config = dict(
    intermediate_size=2304,
    hidden_act='squared_relu',
    norm_eps=1e-05,
    qk_norm=True,
    bias='none',
    init_std_up=0.0395,
    optimizer='adam_hyperball',
    learning_rate=0.01,
    decay_shape='linear',
    train_tokens=1256000000,
    dataset='wikipedia_en',
)
Each number is 200 + 30 x the weight over its row's rms, rounded and kept within 0 to 999. Layers, rows and columns count from 0. The size before them is the row's rms in percent of the matrix's.

# layer 4 attention value, 576x576, rms 0.0276, rows 280-302, columns 144-287
105,208,107,229,218,173,180,175,201,193,176,177,207,200,180,193,212,208,192,260,179,193,132,185,188,213,204,222,187,145,186,205,190,223,183,231,317,233,214,148,191,177,204,197,272,188,209,251,220,237,220,195,168,189,237,196,189,147,195,180,196,218,200,206,213,173,243,208,245,213,222,233,223,208,191,187,200,214,206,190,262,222,224,211,229,322,142,187,151,221,232,246,210,248,216,213,212,218,190,226,180,229,143,244,155,240,194,168,232,229,242,223,178,243,152,201,186,182,197,217,226,153,179,268,218,203,202,170,202,224,164,199,239,192,184,151,197,194,248,219,224,203,203,228,189
113,230,215,196,200,211,226,175,225,246,184,214,191,172,166,142,228,210,214,224,231,188,231,182,180,185,219,163,201,274,212,226,169,202,183,180,198,206,172,249,199,232,184,236,177,209,196,226,188,218,205,194,133,246,206,263,207,258,203,262,223,156,208,156,249,157,195,189,196,212,172,173,223,111,219,252,211,195,250,214,207,227,214,204,184,146,216,233,260,164,162,189,275,168,198,199,187,200,174,186,210,197,257,175,212,229,211,170,226,236,221,237,215,226,148,204,203,189,153,163,219,228,236,203,150,215,198,197,191,200,162,174,262,242,177,210,220,175,142,183,172,201,213,148,162
099,196,193,214,196,250,250,163,194,201,204,190,190,235,200,255,257,212,219,209,144,147,225,275,177,212,276,183,167,211,189,189,190,180,207,214,249,210,203,208,230,223,229,213,137,134,194,204,212,197,139,198,184,224,109,175,174,134,244,229,191,189,196,226,180,238,173,220,207,235,272,271,151,209,196,196,200,177,231,229,138,235,187,196,203,207,121,237,194,191,187,221,208,212,208,230,224,152,165,171,199,185,157,211,229,235,234,221,206,220,179,226,160,213,251,177,192,209,246,179,194,193,239,144,205,243,216,194,198,217,220,180,174,213,229,225,204,216,198,232,187,156,203,175,225
105,198,161,207,207,146,192,205,174,217,230,215,152,201,173,133,178,215,189,211,261,224,166,198,223,199,131,221,153,209,231,188,164,191,208,206,143,182,201,213,122,171,166,159,257,224,222,215,221,207,208,240,220,176,153,232,195,260,160,208,234,256,219,158,265,193,201,109,245,187,199,218,224,140,240,131,223,169,239,193,216,223,219,210,185,190,150,217,219,170,176,196,251,219,202,171,194,249,166,161,206,211,188,173,202,177,203,250,182,195,198,236,230,239,192,245,207,171,184,193,183,175,196,307,264,153,206,203,248,197,272,208,177,245,157,219,222,211,178,204,216,242,200,178,181
106,181,157,185,222,177,228,217,199,154,182,208,232,146,161,264,175,162,180,223,215,236,145,180,213,174,168,188,205,262,191,187,211,148,173,190,202,224,170,196,204,205,205,193,231,228,179,191,241,183,203,202,130,220,173,192,210,236,218,169,175,245,171,212,192,192,189,216,292,208,175,193,191,260,242,166,179,181,151,211,223,209,168,202,199,211,175,179,199,238,159,219,230,173,186,244,185,224,242,182,195,198,226,272,181,228,218,192,188,144,233,244,154,203,220,199,203,180,208,127,186,115,181,209,228,208,215,208,191,132,226,198,136,297,192,159,212,172,152,189,212,179,223,187,196
097,176,212,222,220,188,222,175,194,216,239,181,188,239,227,177,153,182,189,181,166,173,200,186,166,132,190,227,149,132,184,183,132,140,195,194,162,182,213,185,202,143,174,196,263,236,213,235,171,199,181,221,241,198,183,162,217,237,187,182,199,219,207,138,203,238,217,249,208,165,156,254,181,215,184,180,170,209,174,201,175,216,204,201,173,238,177,210,182,178,243,273,227,214,166,191,237,233,180,200,220,192,192,185,172,216,217,221,181,224,190,157,212,155,237,183,195,222,180,177,164,208,171,234,289,223,165,199,206,209,220,217,188,165,188,204,191,182,151,207,235,238,200,221,170
098,195,259,213,216,253,268,245,237,199,176,199,167,169,216,215,215,175,202,218,190,193,202,216,232,219,265,165,170,230,224,172,191,216,197,182,182,203,152,200,235,237,227,159,131,135,154,190,192,189,157,228,207,239,191,204,223,189,211,205,220,213,197,208,198,184,170,186,172,210,235,219,160,227,190,185,173,151,190,236,146,171,158,208,218,177,224,159,201,183,146,159,166,189,233,214,208,174,224,185,220,180,198,152,216,214,195,198,185,183,214,209,209,193,188,184,195,214,195,198,204,207,118,127,146,264,210,191,167,135,258,204,265,171,168,224,193,240,123,236,159,173,207,141,218
106,235,166,181,180,216,197,235,142,189,202,192,200,204,189,208,229,174,186,199,163,219,241,195,212,245,162,185,181,209,174,190,209,181,172,158,191,288,213,216,208,207,193,213,195,228,227,174,212,182,187,206,199,147,162,235,226,183,182,204,186,201,191,186,117,156,209,208,224,185,240,170,188,241,223,229,192,218,188,238,269,179,211,168,198,154,164,179,191,162,152,215,214,227,213,177,218,211,209,211,206,232,232,262,218,244,219,124,241,215,263,186,161,209,191,188,185,187,170,126,209,270,227,168,182,185,199,223,213,158,177,163,217,252,180,164,244,209,137,160,205,221,201,227,195
095,184,234,186,228,124,214,213,193,199,184,209,155,238,214,255,176,226,176,212,184,215,148,220,196,176,210,195,160,140,206,195,171,275,181,262,149,209,220,164,261,174,214,186,180,182,219,207,171,217,174,173,217,199,247,193,211,155,229,129,205,230,203,205,239,233,233,210,250,198,191,211,167,222,157,176,190,197,239,207,189,225,221,214,194,254,213,160,221,220,200,174,222,218,191,201,194,235,190,191,202,206,146,230,145,189,204,180,223,210,257,179,149,200,192,180,188,219,152,227,201,151,217,222,204,247,187,193,219,216,190,211,254,175,220,205,238,175,234,228,189,165,199,144,176
099,180,156,177,184,175,226,217,205,241,233,194,201,221,186,182,264,246,214,242,158,226,198,175,266,211,170,175,216,170,181,215,174,197,174,212,243,189,203,212,214,215,180,168,206,181,221,193,174,186,162,220,257,220,160,230,185,192,181,208,234,201,194,218,204,177,223,198,221,154,235,199,237,220,209,228,191,207,221,224,241,178,208,193,206,168,154,238,190,211,154,216,177,243,205,135,188,172,200,185,218,211,211,203,236,163,226,222,243,223,214,121,170,190,213,213,194,202,193,161,194,207,160,187,220,125,213,189,224,163,232,187,165,176,170,186,215,278,157,136,223,203,184,185,206
094,219,225,220,185,212,183,161,200,183,212,181,174,253,227,251,227,190,207,206,103,207,207,208,171,218,212,185,172,186,201,215,148,222,220,170,200,198,214,152,220,180,172,262,155,199,195,211,184,223,179,209,207,140,139,232,188,222,252,165,196,242,188,190,249,146,210,179,174,212,243,188,148,159,188,196,270,198,183,216,215,188,225,206,233,193,165,170,173,157,171,220,210,249,171,172,149,171,157,223,216,200,188,245,216,199,166,187,177,230,173,114,245,227,240,181,207,210,236,169,184,214,176,145,197,219,225,202,204,234,195,222,177,164,126,178,191,263,183,225,213,201,174,220,200
093,165,133,215,198,241,194,216,180,264,174,199,173,185,180,247,192,185,207,200,186,186,182,208,212,147,213,195,258,185,208,225,192,252,188,166,205,220,225,151,195,211,207,188,137,228,210,200,215,210,229,172,183,182,218,146,218,170,262,215,159,181,186,185,251,201,237,259,229,208,177,198,188,178,213,216,289,199,220,329,153,179,149,181,207,161,196,196,173,201,194,214,191,189,209,241,193,181,181,217,176,182,166,227,170,250,199,213,196,197,200,176,180,245,248,154,196,238,211,154,170,170,198,171,196,171,203,194,209,249,198,169,222,219,188,182,212,164,224,184,168,133,225,179,184
102,177,132,200,223,228,142,211,191,253,238,217,192,178,195,215,229,188,194,170,233,172,176,204,213,236,167,177,192,202,200,219,185,204,219,226,251,148,201,163,178,218,189,207,211,218,234,255,207,207,177,191,217,172,211,181,195,176,150,215,173,189,151,198,261,197,232,243,183,205,160,221,136,165,224,207,193,211,195,230,175,189,187,171,181,177,217,225,173,213,249,172,213,238,214,220,205,175,197,253,210,195,188,188,209,220,221,264,175,176,190,178,172,220,249,204,192,233,195,223,243,170,153,183,214,159,191,194,182,226,179,217,189,172,166,269,168,231,244,297,217,173,188,191,203
094,136,192,204,171,203,241,235,250,177,244,193,143,214,171,182,252,217,217,182,112,186,198,244,171,232,239,165,201,180,179,244,184,181,208,169,250,219,187,218,245,212,233,177,165,198,161,267,179,228,225,171,189,209,201,166,154,211,267,184,193,198,193,228,208,212,188,148,209,210,226,217,189,193,204,207,219,218,139,183,243,191,190,187,204,194,212,164,127,210,219,166,180,219,221,227,214,176,183,235,209,237,182,252,264,186,204,173,182,205,223,189,235,261,247,220,200,170,197,225,165,220,230,125,179,164,245,213,128,233,230,236,212,164,171,187,169,225,209,227,245,194,183,255,235
108,242,208,189,224,261,189,204,179,197,144,219,178,207,181,270,204,203,219,170,195,175,203,187,207,240,251,235,218,215,205,197,240,183,211,202,287,248,167,205,204,278,216,174,202,182,176,204,217,216,190,224,118,278,193,192,203,156,175,191,200,272,211,161,261,205,186,245,181,178,133,188,189,189,156,226,200,250,222,205,209,224,204,222,221,244,191,205,191,261,229,214,186,205,194,242,217,134,245,210,215,198,209,168,244,267,205,214,186,228,170,211,143,184,240,200,186,193,241,206,211,190,198,218,135,238,251,179,232,203,261,200,223,233,191,224,186,182,211,188,217,198,239,192,182
111,227,245,158,241,205,225,167,221,242,198,178,168,210,160,190,213,194,210,250,152,174,174,185,109,200,176,190,181,223,178,215,186,222,205,192,301,239,233,227,245,193,220,172,222,186,155,247,208,225,199,176,163,259,170,162,165,162,201,243,219,185,195,161,200,193,193,213,210,250,188,252,203,168,259,221,213,143,213,213,210,231,210,181,222,215,147,218,185,184,213,200,192,192,156,226,208,193,173,158,205,221,175,202,244,168,202,207,230,235,233,218,186,218,237,204,196,199,242,173,197,163,183,172,242,185,198,179,209,227,182,198,220,197,187,226,173,221,195,257,155,234,196,191,237
092,254,212,197,185,208,132,193,240,158,162,199,168,233,180,218,126,164,175,199,205,197,228,178,218,254,225,195,208,210,216,169,224,222,223,206,111,182,195,188,208,202,197,203,215,210,160,171,195,241,251,225,200,126,240,196,188,259,203,177,205,210,175,197,207,183,168,155,209,178,197,203,205,193,158,180,267,166,180,121,210,219,224,252,240,230,208,195,211,211,204,200,203,212,203,156,192,219,198,225,205,199,258,196,197,192,190,188,194,202,197,189,229,177,217,217,206,199,236,170,133,257,216,217,177,228,209,183,182,138,176,217,141,213,227,154,118,254,190,212,207,258,196,236,197
097,212,197,203,173,198,183,194,194,199,185,207,213,184,202,218,103,192,183,214,256,217,151,209,160,186,196,189,157,217,196,220,184,168,228,214,160,238,187,161,222,162,226,150,170,140,147,243,183,202,194,215,181,155,169,193,185,221,228,184,188,188,237,193,210,172,190,148,185,222,208,191,206,215,218,175,163,193,196,182,135,227,184,238,197,227,208,184,186,142,177,212,192,193,146,170,203,226,221,222,208,154,160,221,211,174,201,159,160,203,178,188,206,223,215,228,210,179,191,224,178,206,217,244,235,215,187,208,203,131,248,235,202,148,132,223,255,196,202,210,191,195,230,211,209
093,244,243,205,205,234,242,181,175,197,175,217,194,255,203,166,156,213,196,215,242,209,194,138,201,188,163,195,242,190,220,172,220,256,201,213,179,211,221,172,182,215,179,180,244,193,229,221,199,200,207,242,169,172,222,261,228,185,136,154,211,219,178,218,182,190,152,255,237,198,125,154,242,238,201,215,228,147,230,142,217,225,237,190,220,181,159,197,259,223,197,190,227,158,176,209,223,156,247,200,192,207,130,181,130,198,165,242,200,189,240,148,163,213,239,152,193,201,178,177,194,125,185,274,205,190,215,211,187,147,179,185,198,241,198,247,192,234,218,211,160,184,175,201,219
098,194,201,185,197,192,176,226,233,193,202,201,173,165,230,212,215,239,210,167,179,241,234,228,208,224,218,220,130,222,208,213,225,164,215,186,140,119,211,226,209,178,244,152,213,231,132,107,224,235,190,178,158,224,209,261,154,225,186,165,227,249,188,265,240,214,198,143,126,207,256,204,204,154,166,193,259,228,242,183,241,170,227,253,214,238,243,181,174,161,243,236,161,208,198,144,213,191,141,213,211,228,262,228,233,184,198,224,197,209,186,169,274,228,201,190,212,221,243,237,204,280,192,239,209,170,183,183,193,207,239,251,210,163,224,197,178,183,187,196,263,271,182,236,220
107,265,219,201,211,210,237,221,177,214,165,208,176,238,195,174,239,205,195,194,185,191,247,214,192,193,202,208,199,207,226,179,221,266,183,192,242,223,186,218,206,241,192,175,204,216,284,173,184,226,250,164,176,227,215,180,213,151,248,231,186,206,269,205,137,217,179,228,205,218,184,216,229,233,180,191,212,141,228,192,211,266,210,156,194,197,174,215,252,234,217,160,182,182,205,240,191,201,190,175,198,222,175,220,177,203,211,183,230,207,235,269,159,200,167,191,185,197,196,232,239,181,303,229,227,224,239,209,174,199,162,173,234,241,241,174,218,248,239,205,171,162,187,196,181
095,218,228,197,248,248,222,131,172,218,204,216,215,227,216,204,194,201,188,209,270,146,183,173,209,173,205,174,225,223,189,179,231,232,212,223,243,185,224,201,186,224,190,181,170,175,181,223,223,224,209,258,132,216,254,227,210,176,193,143,218,193,135,229,234,193,167,220,216,186,200,234,210,222,196,207,183,231,178,196,178,173,194,235,246,231,222,190,197,192,203,203,219,148,176,251,229,182,194,214,199,188,186,175,155,202,169,279,205,184,205,204,173,141,241,178,191,212,162,172,199,223,234,200,159,222,257,225,142,179,225,212,243,220,227,256,176,177,235,166,203,189,209,212,209
107,173,204,186,191,189,234,193,210,184,181,201,215,210,222,183,194,229,197,151,219,204,156,167,211,147,181,165,220,177,245,225,253,233,188,229,149,221,161,244,206,205,233,143,215,262,201,199,201,222,267,190,189,224,230,193,186,207,205,201,198,173,219,134,152,211,194,160,249,233,120,175,246,250,191,209,164,229,197,203,188,180,199,281,201,227,255,203,170,225,203,187,201,170,169,182,244,164,186,209,181,183,177,223,185,178,149,142,215,175,176,168,277,243,230,210,200,190,229,212,187,220,194,211,257,211,183,202,234,195,218,210,199,269,235,174,165,142,171,183,186,213,210,210,185